python train.py --num_hidden_layers=9 --head_dim=64 --qk_norm=false --init="normal" --learning_rate=0.00804 --lr_head=0.00575 --warmup_steps=385 --schedule="wsd" --decay_fraction=1.0 --decay_shape="linear" --doc_mask=true
Each number is 128 + 24 x the weight over the matrix's rms, rounded and kept within 0 to 255. Layers, rows and columns count from 0. Numbers have three digits each.

# down: layer 4 MLP down (transposed), 1344x512, rms 0.0428, rows 1043-1109, columns 64-127
# gate: layer 4 MLP gate, 1344x512, rms 0.0427, rows 1044-1110, columns 64-127
# up: layer 4 MLP up, 1344x512, rms 0.0427, rows 1044-1109, columns 64-127
down1043:137131124100158113074124117117110132121129128112101118108094104130079161079123108146156121146116156112171082126071152119123143135105124130172098131109138136090150100144146125126132123159126094
gate1044:127060125157128142155135134090128126103137146127126102134118133093133103189137112114158097121133136109127144139166106107160104153095124094148185091089160145098174112134125153116141111152128116
up1044:145133145155103130184146173127081110120109116120184121132105129139174145121125084114141119109099106149128146098099101129146119154123120130123151111077174139162136124122165143114112090113125109
down1044:129133142136139172135133150137145153151104121084125137113123141166127114133133120150116081110147127088119148142090150120129142122109144172093126125140126129137128119128159176110124112096102153
gate1045:088117126161140117159179129160145113163107103157083118119105098095121156168133127129138117107122141150114124137093108097154131112159093108098156099092078135125123136127081111117135136127118146
up1045:102139116093134110099130138156080162115138070126130097131114167138142104110104119106168090176142123167080083097163149121127095169157127077111119130144151130171182115121177157160123141146165122
down1045:106142125099156163121136138117098146142118082127135128121109140143148115106140115133126119145113128171113089129219146168123107167137164100109114127115099190146175149138120151176076107153169136
gate1046:112127108151129119146110159144147124113114139140131162133124111114120133174172132095132101114072136142122114088098118116115127133116126146125097125158110145173176099116125136122104122138142130
up1046:113108129152121092135148150107142189121136109091072124148113149118131118133164096171109127133106155122140164129140114150153127084129153086120143141107154144107110156145136117158151099106146119
down1046:101089196118142105109135138117097129184154140121143083130140138103120118141133122130083141112168118111116165093141161131150124174114151122158141114083149134130136145157128126124128123110146106
gate1047:130168104140109109121176113141154121148201091131075086121109157091131135151099122145155148152117136148081118183114115147162134111109153112127084086136131138132121116136109093134126093174120181
up1047:173184135163179129129147146164156133094138125118117120122085151122124143157100115125123134102157145108122146145110135097105133128154155149132098175113129127093111139145099129119101099114114100
down1047:179113125130148128097144108158100095157099135133144103147115109146146171126103079099149134103121132132171099145046138147115120112076132136120087121118165120110087077131122128136145136163149137
gate1048:090151120134150146134137114117126110155127093151109082127169071138133121109152137115076118168091139127131119104158150124130108150134129108126132121122118125130163139101094165132145147164061130
up1048:126133129095121163149113100166158110157125130065140140182132123125111125092160116113117087144125092139105093099121129105097151145158104125096134113118159135164148145130112142105145123144159100
down1048:134105155149134104122127136101118131126137176166130146121114117130110125153111101185175145126133121096132162131100129151116144136113126149121155142128128106124088109158163155132101118106130139
gate1049:103124108173118094155156108103138102096128151160132133124124138145122154165078094101124148101117142147138121145109168133135106128107117125144130096121108170158139159084112127148125129086108158
up1049:120102147086100105144162186112123123142153172124138153124151105171146101138123093141116091126086079136128163119114129160137097153108118111073114167150164142155106128116099122143148135140137127
down1049:123109129155137106134110137110126190115124131126119137142130153118119109068117141118124132134127134137116137136123144124092128106113154157102130127147129088116104117166096101117143098156190103
gate1050:105074131133152155151103115129136103132142136110105123147173114150121088148181110143129133139135165143162130109143137101149188097158139104127111082101140153121147123156122100128129122133114123
up1050:142155168107150164140116135133150135135084140157135148104159147093098130093128147089117122123109146125176131121148148126122160099159153122152108099140082131118106102148098115135137106188098161
down1050:096132135104126120197099165169130147112158097145105118155165157123137154113142184120132113146175161119117111109160111105114115147139174108087147093149117093106089094120125157102146154102132162
gate1051:144146100131115126123136125153157126129128143121133116104071147156116140135131158141119151141122111174088133098111115156143165160117075131145162123146097154134116118102167100090129135140119123
up1051:107120143111090121103105122132119125123131144136112120125116072110092152103119098105132081132136106126135088153149121144094135091124137140146120141115141131118098163198169145148160128156156117
down1051:091147150135145113160118186129134122085170123148138126137129115149102145095147142106154116121148111115113124127093110121121146104154148159150188130129158133122118114155113138153155084122143094
gate1052:124106082149119127111131114110128176099167113105109133100137067130110108148125113143138104118103167114130115134100112149114138138111085137126120099087138121138121141136140155132159131145154106
up1052:157113141120118133134137152153154105102127111124138120112084086109137115163151135153135145156152123150157131110124122152135117163125118122106182133103131109128173092102103090099147119117153116
down1052:154133116159091111158076096149123135144145129132112137133150107114114151119162148185083119115131106126133160136075123147127093113142124078148175153137133119105137136151129124123144075186127153
gate1053:106115114135130096130168154144138107131148130167106108116118167140161110183143126138154105134139143155071093120088101111117143117104129083108128103107169139097110117069169138133082105116107096
up1053:128133104145081124123124087092112121122111106118109128089129066127111144108122134153064135092097132100100080123099105110129117129129167110094102145129141138129104131121117163122117126141144155
down1053:129089133118154121169103149081097136122143124101137134097108141110141148115113119141109123120117146104111125156074120086133141078124134160159151154128170149127140109164143128149160113121139151
gate1054:164110087149114128113111082163172126140119132144123139137122156142091155123121132126112099144129146123121120131137089137132149109144117095138135116095108186158116133132108131147109147136141130
up1054:097166135169128121105115145096116187124086173148145079121142149143122081103101126108101144113116124125141129122135148077092115158142127140150146113138101158100107109132091132149114123161132094
down1054:147122124138098126104172100147153074124145135134104074142147131149048111079149131104144108156125148162154119090118122118131167154144139080136122106096132140105128153147121145108133130129136156
gate1055:111114128097134129154139148145146159158074141130145120133142117148136147114102148148098135118101120145133133117105144100122141132156092140142124105120154127126105139091143117106116133122137144
up1055:102146117186159149113099149116150124125129129192132110125152145165133139097146177093069134129140122146143128061113100133134162144147115139157127116168062115098135145085164135124165142120130144
down1055:146139151126161139154134180101128107084122113128119116086134147141123130102125136126116122135172129103116088093138160117133138145087119090120110144106120115100119157124124117092132154118133154
gate1056:131085126112127105157103145172128117167169089122139151098133133160186122100153161114121163131164136110144104143140131134092169160119119088120176119116137134111099122191104129151117079148107080
up1056:158142116172165140156118109093116122135118115152192156100138071143127141132119150163080117164079128110124119168138163141094146098120145139129149128146123099146074119102110114151106102083152119
down1056:078124149119096159127155154157152168146124045103152128114124083150094116116148087180148179133103121120134133150162121116108163119166145116134148107149118134146145117107124112144148143100146166
gate1057:181121147115118119097129126115079122098148162109111167120172145154189083146150090189107097127098094104153117155135102074117121075126161150108103160129163152080105110139123104143131132149091102
up1057:115134099151131139092144107106107107090149166100095138140162155099132106134143116117097107123081130123150111169133135152143117176117127112100130128107140117109137119167107141116125078126147128
down1057:158120135122143081118100142118113098152167136095117109124169105126123109163148073128180140157124100128155161156171166120123100138111128167102095146145138130098100095133108116133169129109123122
gate1058:144114084202144112129125105118124125123135083139146104126112125149095122149140110117122128131107126156167125138142116120133145102110115076123102180105117130145184136139128103105132089138104113
up1058:096134160148144155119115180142143144118129152122123138155116140143149139118112097157121142110146138099144115142129138137121086094158137131119151084127140162158111139106146130131116128152173108
down1058:094134161147131109146127154139122143154128114139146103125156190111139096106155127111149135142089119132151095103139131098132087106162140122162120107137124108152120103110153098154124102103121101
gate1059:108137095134151133105141108143108113146184092132164137143130149117150096101110160119130164165117122138113100110185118149112119134130146118115145123101134118112139123135131132147082119147106082
up1059:095122166122169076102153132100181129178161142155092101144176133118140118120137161116111169135151137092136093094127114113106148143128104152154117119124143074129102137112092118099111125137152168
down1059:117141172131117134131087137162121134130148110131133133136135140130115103128146144120174112125089127104186124111178118128130124106135116126169100130165127182118160110125092145138159119138125130
gate1060:116088118120154131181143109201122168159050125111132125126133118141137139119152147141158114129105127121127136147124096128115132137130132136138146132118158096182098141128101122157117161099105093
up1060:106116095143084128097113147099112092077168120116115109172122095154137132155137115092143099130149143165099110129117087127169149151155137098113165075124132148118125158132119116067094101171142087
down1060:130126101090105130130136119139146132120167154118091103135109121159103166139079134170090132121150117147144130145143081108129115141163147072105152135186084133122101112143115063110104152117173066
gate1061:132107132093161096115126143128105071137135114130142135114126115118102083135102130086112124120141115166051117139117130121102119169110102096134093092129138086112105114140167162178171145115179103
up1061:120145149150117106138121130103128146126105114086114119096168125176130119139098133106145130099138103139098145163107119147110109084124136079158138113143130086115112130082144123129135131105131150
down1061:127120153128157145133137126143140128097093135172139138135120145070151115124122120104110136104143137129097147174102093132167134091154118093141113146082160134123079188155120140121185145144214116
gate1062:097141133115080086139149114104110136123141152120147140102151111129112126138117152109170109106148131138109160114111117123093139137115046119112117130134164129095158155126124098118097137177133173
up1062:129120151097085135140140117131171131161148157142119105110102130113098137095105141159168135156088136143140128099098159167123156139090107096149129122121101128096150164136133141131081134154101147
down1062:095104132098150131121132141113170100187103133134130103125103128140150163114081135127135092124115108132164130110135160138123150123152146161163114123151097140100117129091155150114079139168117137
gate1063:163130110162113136122122153149116146135090125163104094124133147133158151183133141109093094113143130145175131140168102169110122145103128129120112137110155108157132064142175131149145127123079112
up1063:104087166138139095140104128138098110115129095158113111135111138112158153069128085139126131109125121094115148150111139156143144078157129103125149125187108121101093147130151162131099122126115092
down1063:108137082135130141109141148134099138132124131171085139112098185110114131159090113146157114136118078150127121108135118150128133109124111121131118145153057112109123109172169125139089132125149090
gate1064:169120096139160104139136166141106162125134120151145103105121157172114118121088103153157133119087127107082159149127102154139089170127115120089120119129135213094107117131106100151102112149087150
up1064:144105120127094138113095094139164128140166146152128126148087098112113165134168179078092125116144098137121120095126136112153140145098107139142138084143146123095067130133150119148115121144124139
down1064:105086137139153124113169145104144119094109119112162147110147105140102145112104143130126153133143144113095160102188116145113138170155141105082154116072122109122131174121083112121099143121132108
gate1065:099098124149119121106128123098120117105074120110104093072122140130145135120122105128150105152143097116093138133155146149140119110096119169112160136126149126111114095127148128167144123155145115
up1065:121147157158125172067109159142124126114179127190111147133160160127097147123141155132139164140168122085119143137123102077086166151138107105149129093111084106124128142180124116101123138119129184
down1065:112107120126102104076099125161123134127137141154133153155113189093105118109125167097115139152142040101141096112112146100107133188069112101126110148126091139160152131147123132143092131164207139
gate1066:102111069118116162117143144145150162121164101150146097149150160146135123129097168065138142126182121122125157156214146114106109093149149152151132165119130121149141116117119153159130113149134120
up1066:143112137133148106127110146114116126108130119090155163129131089141136182129115127081115123139119090156143114105141127104136101103142113164126122118134106083121088155112150099127135096152123076
down1066:129142094100138110120137137117147117115157150113126129137128131136163092124125132137135091162143120162106163094178130141106166122105125111109119136102142159118121141119152091088069138104122103
gate1067:134095124133112122107143169139165096139157096065128140155103148117158162101098198103145134161136165125106141106137118195101175099113133127112139109119126106141149123140106136129127131119126126
up1067:130113138166173102109131124084087159130120150117112143088100089119148115145146079156129100136127138112107117080124144148149112106085146163194146138147163129076107098114131118144138094159114108
down1067:167114103156123117163128139128137115108141130131136136143126155135158070144147122156138083111142156131126106136124111143107159130109112121125093120121163126096082155145118130147107136117165115
gate1068:100119095141126099147119110136127108157094105136086124156126113110163128157143123078103146145137138134133113147130149129117075149112161132123120122129135118143131130103159097166131113171128121
up1068:103119132133137119127134149135109136151133165169132079155112114092094155144092146095099089101109083115130113107125139133159102139143129133158132115126133137103120154124158144144119136111111122
down1068:139158113118166125136140098116166129146097086093144162135144142126175157152128141107113140113132154122128118149167127124141100118121139125165146140141141131139144111119133105118161146132074134
gate1069:096104121139157108155158116102137137121121141131092131125124094104119087105072151143129113104122167130146130126116093128124132140140156082135123160106124144126137142102141140149131115137133145
up1069:098107101155113089126108135095155143143109140151102158144123099127135101105129124098089130134112109151112132105142096105140140119126106087150130104169147111121143147136113137126127141152125143
down1069:129109112117093116128148124077093169168097165115124126148126153154132148108163146133088152125142134135111116119140151112096112099143086119119119101125118136092124130142189189134137129114158128
gate1070:126085141116147172145153131123134119136113123159119142147138125130133089152126097095141131137188159113170134145122133114131143150151158119133071110093168138115139103088126141142147101101109122
up1070:136165123105127086115113134134137163142166126056126153121129105158101098162129099144168083121135098139089162124108111179121121109116104183124118160108155149103105102116146061074113143140149121
down1070:134127136098151124159123093129154109081140128130143142139132108136166105134122091125125151132171099135142115171175124142124149140129184152086087138124123118141117144125116142141157094127123152
gate1071:103110102164150170152126147099182133155103135110141149123075142174112082136131121097084128130114114169125114110122125121068115120151123107138110167102124073103121106109098157132163122130083140
up1071:117131127138118146151142124128155123094098097164119205114153098132107119069100105102101100140128154124141149170089135115124117118141078177123090070171142095142108117126152151144129120134128122
down1071:112119098142106113121172096124121144097059166121113112112080112129145123114166093069131108119164112150139105139125161117131126126121141135133128089160104127121150094117083146162097149156121095
gate1072:149107150134148130147095143131140152102177137189107101073134141137079135155136124132114116168123149116110142157116133104132139131141128104114115103152162134128149110139126123119117101148144131
up1072:131134110120142167139125141153088143142117081111161117109160165133138115114114115122137116113131155105145102103123093134098132102161100170116137151107113108155108115141098116105126114157097126
down1072:125137147086142105159147123103114114125125137152139131116132113077157137118126159104137135123119170102079163157158135130115151094108169151135161146088120137059122171165204127160123126129150164
gate1073:142143152120152144122142138126165163141165095112104150094149131199165143084119114187137129145129139148148160110199147132120137085132099134071115100085207106120135127150146137105150129127131150
up1073:125126118104127123112114162150128114095083132160101126062117161131126070086107092096101132109166131100119143132113101105122086151152114099137131148111153117085181128082124145147113123162074117
down1073:136120122115099139150128075145129115155138131113096124139133150156133118146131156103129115128122141141100114141106152169136127146127095135107122162118125112172122138110127125079156111149079157
gate1074:135135149153143128101099133120131114111178145146116121121116159145133135164110094106153150165105146131121180106145131060086136132142139113117126140100172130155129159136135109101154120137098101
up1074:108117136121121108127090127123151114157121151157154115136138100113115100078102111175113101096112139127104155163069144126119142156115118111104126105113143117130155131088134127128161109089153107
down1074:137186138176153118141140136092110166135134141144069159124146133167143090145122109128130116117154144148109135160178154154124144097134099125116123128140156104130125108109189120180143127127059115
gate1075:120117136156116110108124128116105117097113118130106144067142150147118147105085165132129107142127109134135130135112140122086118125114121111048098173118143157118110142167190110117125094154134149
up1075:150115140132144127115161145115149126156067128123109136109133109106140129084113144110088137153136111133162158122123131113141115099115100121099128124128136139155161152092140152077150098143091145
down1075:139129150106138149097136136126173096127120168102126145147127152102171099095142151119097161094128163150110111108130126136127101155121136126148141135199148149108137186096129139122118163161109104
gate1076:168140131138131114162151140088122142116110155126126137099141150154129108112132120154104148082126122106094134155151121116110184145137094134110120140094130136105108073125128097137118123111148121
up1076:150106116131134149151151138117121118169119109135146162123139148165103110151107122094129159139149163107122114133157110121123114136100150105152128140098147135124145082127146083125106126142170112
down1076:163133136107144113169104113129128159113124138144141177152156171169162133091137139135112156098126112117120101165175128125139151172139142150117119179118132133127099116143154098170115131136143117
gate1077:126103158090135128127127135127132117087088137133089160148161106111103071170094122184094135101118141113131099098119100138155151115103119125143115136135116126110130164137139143123133109107131118
up1077:067150101134150119161130153123151106150116151129116161176095146113089112123120111104129121101116127125099102143084109143119137161120108113140146128155128114130087102169132132145128130104112176
down1077:154138140154136144121154125095181131088109172136125139168114154155146139116107163136128131119136105140137123075080118107169177141099102146148114104127147180103132148121147119118105115124140167
gate1078:127135127130140167123134127112102149115112121138146129149170090161152114150127105140153066074123123128107163118178074114088123125120147130089098102112163076118105093118146117111132180148120150
up1078:124119167133087156105164147141126142137168075132101150116098125132126118123162136160141132172096152133162136133149128155112135118169148085122125185111158124125122138155122156151139098133098133
down1078:166168093105165117105129167147140135118104129131122146126098132173109135189123128131102130134090136183186133128181135125136135132156108147102103138111125105138143095122146108132147146145144117
gate1079:121099112164134159167133144109135092117142141126153072122100115125140139139140135116158116114087157093124156147097144112112154177150112118155126190101118099126124106140117143140131115124134157
up1079:117105123161129097119153116144138164110128144149149120082137124101138136128125101116086140155120148140141128129164114143115126162102143135141135114107132128104132071107075095139138131080151122
down1079:085161129072151103125123117072117142169142142116161154125092096146106110114113112116132132131084111112101103154157074132130144138127129134092145099157114158116085118080086110117175139102140154
gate1080:122084174118121132181108143130138113124131105126130073116087105169165130095149133148211136117157136159138117188126162165108168136136154127128129100147151115157089113087083154148143127140112129
up1080:091119145137147123100136091180125118150128107136094160163083131122139146130160157148131120138143135115176119139138137149154127091090138106107116120128111143171155139124088094118128100133125151
down1080:112166160164154115121126121115123108145127149126115122139133155093063110153099131128129127157122153112122085127163154127128114107144113117157149124127130096085127095141132063120170115133145101
gate1081:115128115127112177118124148148117177139158149119083100128092138110116142107140156130165145150098113172177135128124131132156158162108152126101128142092159128144140169113170111139113091144135089
up1081:121152136170191148114130111142136153116118152109164113120160101159169125142109120180093128133131143141138123125168133106095111143126165130139120124135121130130152140108160155160094111127158149
down1081:124128131130109088145145121146148132137141095085110133127123151169108163140163130134108116107110123115122128143200137079139101102164091103147147124117132122109132103115087158127139141113137126
gate1082:111105127187155125105062120156102145134142091135161082108162180135166143116114103153145110102132137132137129109160124159121123113150111119124132138099181135160155137150102130157117136074147092
up1082:092088126173168125150110136130120168113127114121139121135103135105108174102097150132129144121193142073122078134151169120147117100126155092101099154149118123123102178177112132148118128102137126
down1082:119162123132111132180112148157102161100108149150092117086150149150123141083121159127120108099104117126158057070095159147130105109150163092155106137166110131138085143142171100113087133131136092
gate1083:166123091136103107146123104174154137104100129126142104071113146077111135150154107089136174065122123139121163137219141145146113121178125111150080145145091129127141103156115114160173100113088150
up1083:108147090113154153132095122170136152139151128094152121129092135105190134155124144106109179170095127097146109135116135141080134142134134103141113184110126121167160095127103133189153128080098117
down1083:085135123117136131133113134113143136172119126125148101099151132139128124124115096158131146118111114141115122139133094191132152162145133100119137161160119125126109083122181096137149128139156118
gate1084:107103131136110122143135138105174112118111126124156084110134166098087132163126120110103123131136121177102140108123120104117160134140111119156126130138159123139111157157129132124139105113164126
up1084:126155061132093103153121112104132095149111158139127123119159136105139126097112139088158111146142088121080156092092142093129130180127090137130112121102094122125110136110136152108121142107134147
down1084:147128091092138150122160097097139107120137111181166139123131130171122121114092085123148159114117134118129157124080144130107139135129153153153106130153135153165119087101136147124144171076165151
gate1085:131098134142192130100142144182125134138122137094069110113134169127124108118138085111172100106145149133121139118166104150106127121130064109132125138123115151070114112142102146103159110169136113
up1085:132161154183152137150131107148129140142123086141102098123124145161146117109158123111156139121106119107118158129132099128140161087156153113138131097133096136135129159138153092156103109114121108
down1085:112114156142108128089131089124101140105125106159115121148134135119121125106144137119175102074147136131096126125149108139116158121142148133102113068099128132116134159110116079145080142140098134
gate1086:131084143123168178106177120107158139132158090113162140147114163161118118097115151120133106140130103135165109147120095159109148101132126122114142155144157131119096082125098122104128079123103167
up1086:136139142091124093137142133103110134150149114097129138141084097098141108143103135143128081156103148126147121146153127130134117170112164134115162118125170136123144145139115150146117105082164135
down1086:081091087130152122116153103134081126147141134155115106179148098095143174122136116155121126112146084117121102148095138124166131136128082113115141151147105132123165138133129154155128101091097086
gate1087:121115096118127117174152137114129150099090159147079138105096109131107133120154115108095089124097134119118154105122066119117128129116151099125162140138094163114116114121148121123127127119085134
up1087:135092132120104140168118119146120136085114179157090121123149176139181132151156097119141103110140113079095116154140093132131156154135151128188122153140164145143143111096164151105141129103113144
down1087:083134143151170192136115134166107152086154115118139111119137145174160148122140152151131091139124128124141134153100154155097145151102114105108104076152113119175149145158070124110164140120122121
gate1088:119115103126155155117121176091122134107156136117092131136106117124140102163092102116100123068178110139139105111109097141135160136141126153152095124115129119173147124135121128144120092121194138
up1088:114123126148097118136146112156155115127130107158150081147107152134109182116109113181142098119119128122118096110095158112080118145139113126134107156085116167137115107144121146152117162146126149
down1088:124093142194128157162121164149109121138138131140151103175114147138127145095115118153143143156138142128134143140097146155108130151162087130135126130149113136114153104140096113127114154118131146
gate1089:083080146163111155087125109104092099118073113148121117094157121139102123149097150115132128113158143129136137098103123144071096166129123106139105146114129127143145157144109098109114137124162099
up1089:189140114147153128115174118151138157113180129110140137117135177111147112118162110137117136172105133162107102124133149143138130140166121169078128152128149147137122109102151119124133130138118112
down1089:129117092180130124110147158119115167125116103145139153120120115132118088134142118099142130129149177152095132105145157137130133123170094086100117136167187114126147128151165108128082120117140098
gate1090:113129142139137182133110107124132134126153117107079109128132129138092161116117096145167132141171086107146100130172125162155136124086120116077134123095100142088125166128096144121150105174126078
up1090:120124090143148156128162152129089127145160122162203137151102136113111127107138155151107138145139086171133090143107152189118141150145141130142146149105146121159149122179153144176102100149111128
down1090:113117105139120138100133106112099155153102136141122105151129136122153119127136133169128106114115144120114138149120113107115122184151129087135141116128193118092136167165175103150160154103123129
gate1091:124094178129153107119140149132125116096115129118132147114113136086129137183118125132116104120143146123136111071104113146117144173145069178167150134166155102093128098135138146141123083139171131
up1091:168158119124146059129161101172139118114127114105152131138065088104161128086128163177132130106130150174131107142105186130110140128159129119148160130145134164132123139118146119149092145123096140
down1091:164123142136132109123133076109124085067114080160150120108092126160140166092127178178093114136115123153166149083142126141101091144106141075108158122149086144115092145116167076119084157146116139
gate1092:108094128127121131123135107156182125116164136153162077127123113121130106107107133135134112158123167133134157130096124153145135129130087158148114144116152152134142124114181161142089130130085117
up1092:110142150108135172089136113143113144095109131059168138120173091118124111131155104108099126113161119103149128123130098100151128137168121089127118136118135138114119094123081121123130122149122138
down1092:138108119176100149136128096119143191096103155118161123158121119092124123122117123080087115103136100147149155107166133096094130152133093120137126113128121136143141143132104145128106118105174092
gate1093:114123178155106156112148140098090140125148135129113163163083156135090168126121095146167150101146115137093125161124147146112160114129108160162122143174129099158093119186094093135176109128139155
up1093:152116112149149141119111104122122103086121173129138108194100126098147109132153122075117120106123170115119079132114129157100097120116166145182098122128154132120146115143113129099157159104142151
down1093:168130124141127105142089105079128123099122061148138130109162114111139112081162151126104131150105178111166115153162122150114094105129178110121151130098176157141095129064118115134089153140092098
gate1094:112120156134136101090110154098109142130094118125161119115139145137143115099145128130126101170123120178083161142119131137154157148165126166133144114120115124141159158145144115113131137141153179
up1094:117131070149132126152196121142155110110118145127135139147121130121123113123148120108117127125149113127114158139114116136097119165117096094131080168115155127163160149088120108095134128158127119
down1094:175171093116097134166081127158144075060137130139134094139152111109129122136126116150086139104145128119103068122111105106099089104102102122126113135161157154116104126114141132139102136094085083
gate1095:133113136134114107133116128131133162126112110113140121140076148165125098138114137132108154118113135134120179154149091105094142133107103145109122102156105139147163138125101111094119124087171109
up1095:156128077104161160143152078118132129126135118141111104120101141139109114097129169124100148148115080126114151107121125182151113099083105162095150136151127134140130111124143132150102142093143135
down1095:136114143140180126140130146132127134098111136158123111162122118140141093129120124156118158104110130125131183119107128157186125107111138156131137128147122141132129116133174127145158142118135112
gate1096:135142150127138157153110137143133143089134186149138170067148130151118138112134122123121105124141104143160115116166112133106070149132110099098114161114090101121109089178158104135139121109110147
up1096:101106157166112091104109123132130147110143098141162078163136166109105142107078137121141099094117109120155117139118161101135140158130116099141136091141135116132134182115116134146103095118130114
down1096:083136112167150097151131111175144187129153149131159187083134112086120139111122168135132119117127130109112128120126147136091140175116095098156137147136094126101156134128166145170099120096160147
gate1097:187108163130149145126154147113091161129115152100047155134101173106123132151140151095115112118155172085118094145124152162062101165143112111078087155119155137131138103151137115152077132133112107
up1097:162138156084189137165186134117121118150110175115082109176119116100145133143124181155118077093163158088118148158118140120101147113116159115126139157152159156118123103123113143151096115109091136
down1097:143143153091108130116114107123150113116107132150091123195165130152164111147155134116099119144097159144153145097136100118102146106138146134114112142127137132082155100094098129091104149174147150
gate1098:093131115169172098114099097109091120144118105125153120152128132165142152138108129157184101102092130107105112116165120135147087089152143077100105140093126153154150122123117130110087112100130154
up1098:099165150166141129129063152156152125144117145125121149135152140150111102093102106152142115141084114138126155124101119071111132138113117108115117170141128111085165129153101159110134117163131169
down1098:119104108138114107148131129123153055145085137111143178162115126131138133132112099158121134139122112147111159126172134165115115121096157130129107093102088165116126149082152109132106094141178105
gate1099:154093115143118128140148103113151149085094151123152106080142165126162163134183122135107155130089137125138109139171146140116138154114153129125092148143165095127142141112139130128153155096108097
up1099:129121145149120134138122159114143167078119072108127124133128107184126128087165113157182110201158098125145118120131097093135134120144133136105127145113174150147177131142122150142118155113117134
down1099:069145154098131156096142126129084179096126141106153115124141163142109141154120176133073137116115113156107068144141111152101156105104144098129088118114113103103112171127114122107116133116147136
gate1100:138138028149098124160130114115126157161133111140103102113113143173116133133146163068127115116104128127132184113114146123110146157146139083145143102125103081145168120153129098130176149175089152
up1100:155139100115128078117118096132165125113110127121115090132139107190146087082095113100119148150111108087130124111128107124121180132125151150099079100158152123109136112134097136124134126141166146
down1100:132147133144122093130139113130141155118138097147112102142126155128114100151121130104103101138152171108129165162123117123154109167069163122128083113113173153106094057123182115133118148126099103
gate1101:163129103067179137139117133116108125161121140110144171147143138090147104124161092172152107161127168138165160178143095173096123106133098177105126117144142119087095100140129137087150104121142107
up1101:124107147148141149129103136095156102158114136127158123186163133119140089135167137139134116133132154131136109115100143127118166107175127117112140145138175114161134112113151139108130124170097086
down1101:138154169133146166132127129120134128118100106106146138126093161092192133140140111136126154133161164155136141160101083160110079106195107146162109110149117164112104156143144148129121145149101140
gate1102:163108137083173090079116110142133110119119131139137109170125113147163111156125100101174134151133103122097165115138137143148161088103157161120103118117115123104187088130134141130126132141167108
up1102:104132131136121138160133149160163130190060169105112161110180097127089084122178120113108160102121128137140157110141113097154134135105152154124108111142080113176142126117127140113158128152147148
down1102:154141131116118117166090126123146131145145148108139159110124126166078128146153135117128121120100158142139143103131128159133124100109161113167067142116067102154088117137127132084113132140100136
gate1103:123114180167145142140122152169110117185144142100122119136148136162125097151156150144140141145129144146143131161146132135135102152127122144146116145139143126133116141187108123116160114154137141
up1103:115085160136114116067106142111096157165113140119119135162152117142129156134134133111081135099116153074133113110136089116147150116120136138159159183088142109099113115127170119129096107096092116
down1103:109108137131114123144099132128144160121135163175124121139141165127119133122122118146063126134165114157128129125144137118136127052058153134146144099141137145168123153115108127110139147116093102
gate1104:122099164118134181112145153109147163155110122117138158109131155111157127148135169128175130139125159138165114129161131139125141161180089113104121181140147129122119156128139146128110096122139124
up1104:138124113150167199121123154135151139109123131116113115152107142051128111148147157093106136148131179116141141080126164113131160147149117110099140139091116103082134156157113129133130123131142097
down1104:107100160122152165104061116104157126114112135119109174093123150140146128111092142207149137138116134104157125120119135115111134109147177153123114070127123099124104120128127123126110116134165119
gate1105:166138138132107142132141097143114115149151093138122144126110114108128147145120149146144101135111115124094145117096142140102155115127118146125142107092170135140155140117157126147152122153146183
up1105:130106126124116109104163129082073111115111088117121088140069147114125118104172151111144146149134161122107157139166105095128135165118130099185128074103084167126108150154133140162158119125155111
down1105:094102119109119137143191094145119100097092094113127117103137137149111120114128135132141088152129120144098174134198157112116121114159113131153150100136196124129086156112150132102115122131150117
gate1106:108099104138101102114111106114104136164114096124149133093156115087145150133145116136143138106139123127107153111106150116149107122131114140150152124120083183138091107092135123113129155103119093
up1106:142140157090110135158161144146126170101146151152126127130090138167112109104170101130095145135156116186121131120113122112152081146166147173101113149079105115116132112100148132127126131115137132
down1106:135130127140129149109126161145159124109122149144120113138113156129129125110161099119143104159120122135171146121140117122153133111160134104146135111149119147095074118111113142133178156134164111
gate1107:127135151122128160119091114154153130132144151071129128137091149092134127088114163102157140123171123105131079110115098084105192139170095128125131163158140120081158194150140142109119155151123137
up1107:126080109123138102115083095118120135150153083115165094121149144116139133098145157116116117148156092094162088143079114113158156135134128093149145097093089169118139149129105137118098117129158143
down1107:130138127135103153107163214158124114147089118130099118144110123138109110139121133163109111099097143103130135139120096122117090128146163104180167129123133122109126088151102106089118055120125092
gate1108:139106115142179141168092129124110154107128134160113110126113123142124124167156099105139113097143133163129137163167121154092092099109176181112124118140142153132141090125119063115116103095112109
up1108:183130140128138113165128155145126156114156146116112115108126132140120122162141113067119105116149155072153123127144134081059107113134129124122100094134164094102152092110105119105124118126140155
down1108:128128114080145100144090154151156145087126125117088120099153112169124120131168117113118132085164108124122124121129143091139074129116126124087105120109134087130127045118091129154129147163163157
gate1109:126127122152120101131200076136133129151108107148109122123133108115144142127166154126150120150167119107111122181144105151129116095140132143084111141116168152146142120119108063147119153150068153
up1109:096155126109110151120123119085092137108102131117100109105105123137087135151105141122132167121116125135146135109140154181112126141152120120170119128119137083130130150136112131150161122142103117
down1109:118113148129126143156164119105126131132121136126137107140154150106153150162142145118156101154153146085111166158105131118157138123159130124142133140108175145149168118149084154147126154167128138
gate1110:151101141152127105125127153169158146141173153129107109115155115138148085103096111122102096135124097139103099113093144148139142135100093163167156135129147152114102109128125101103139124108156091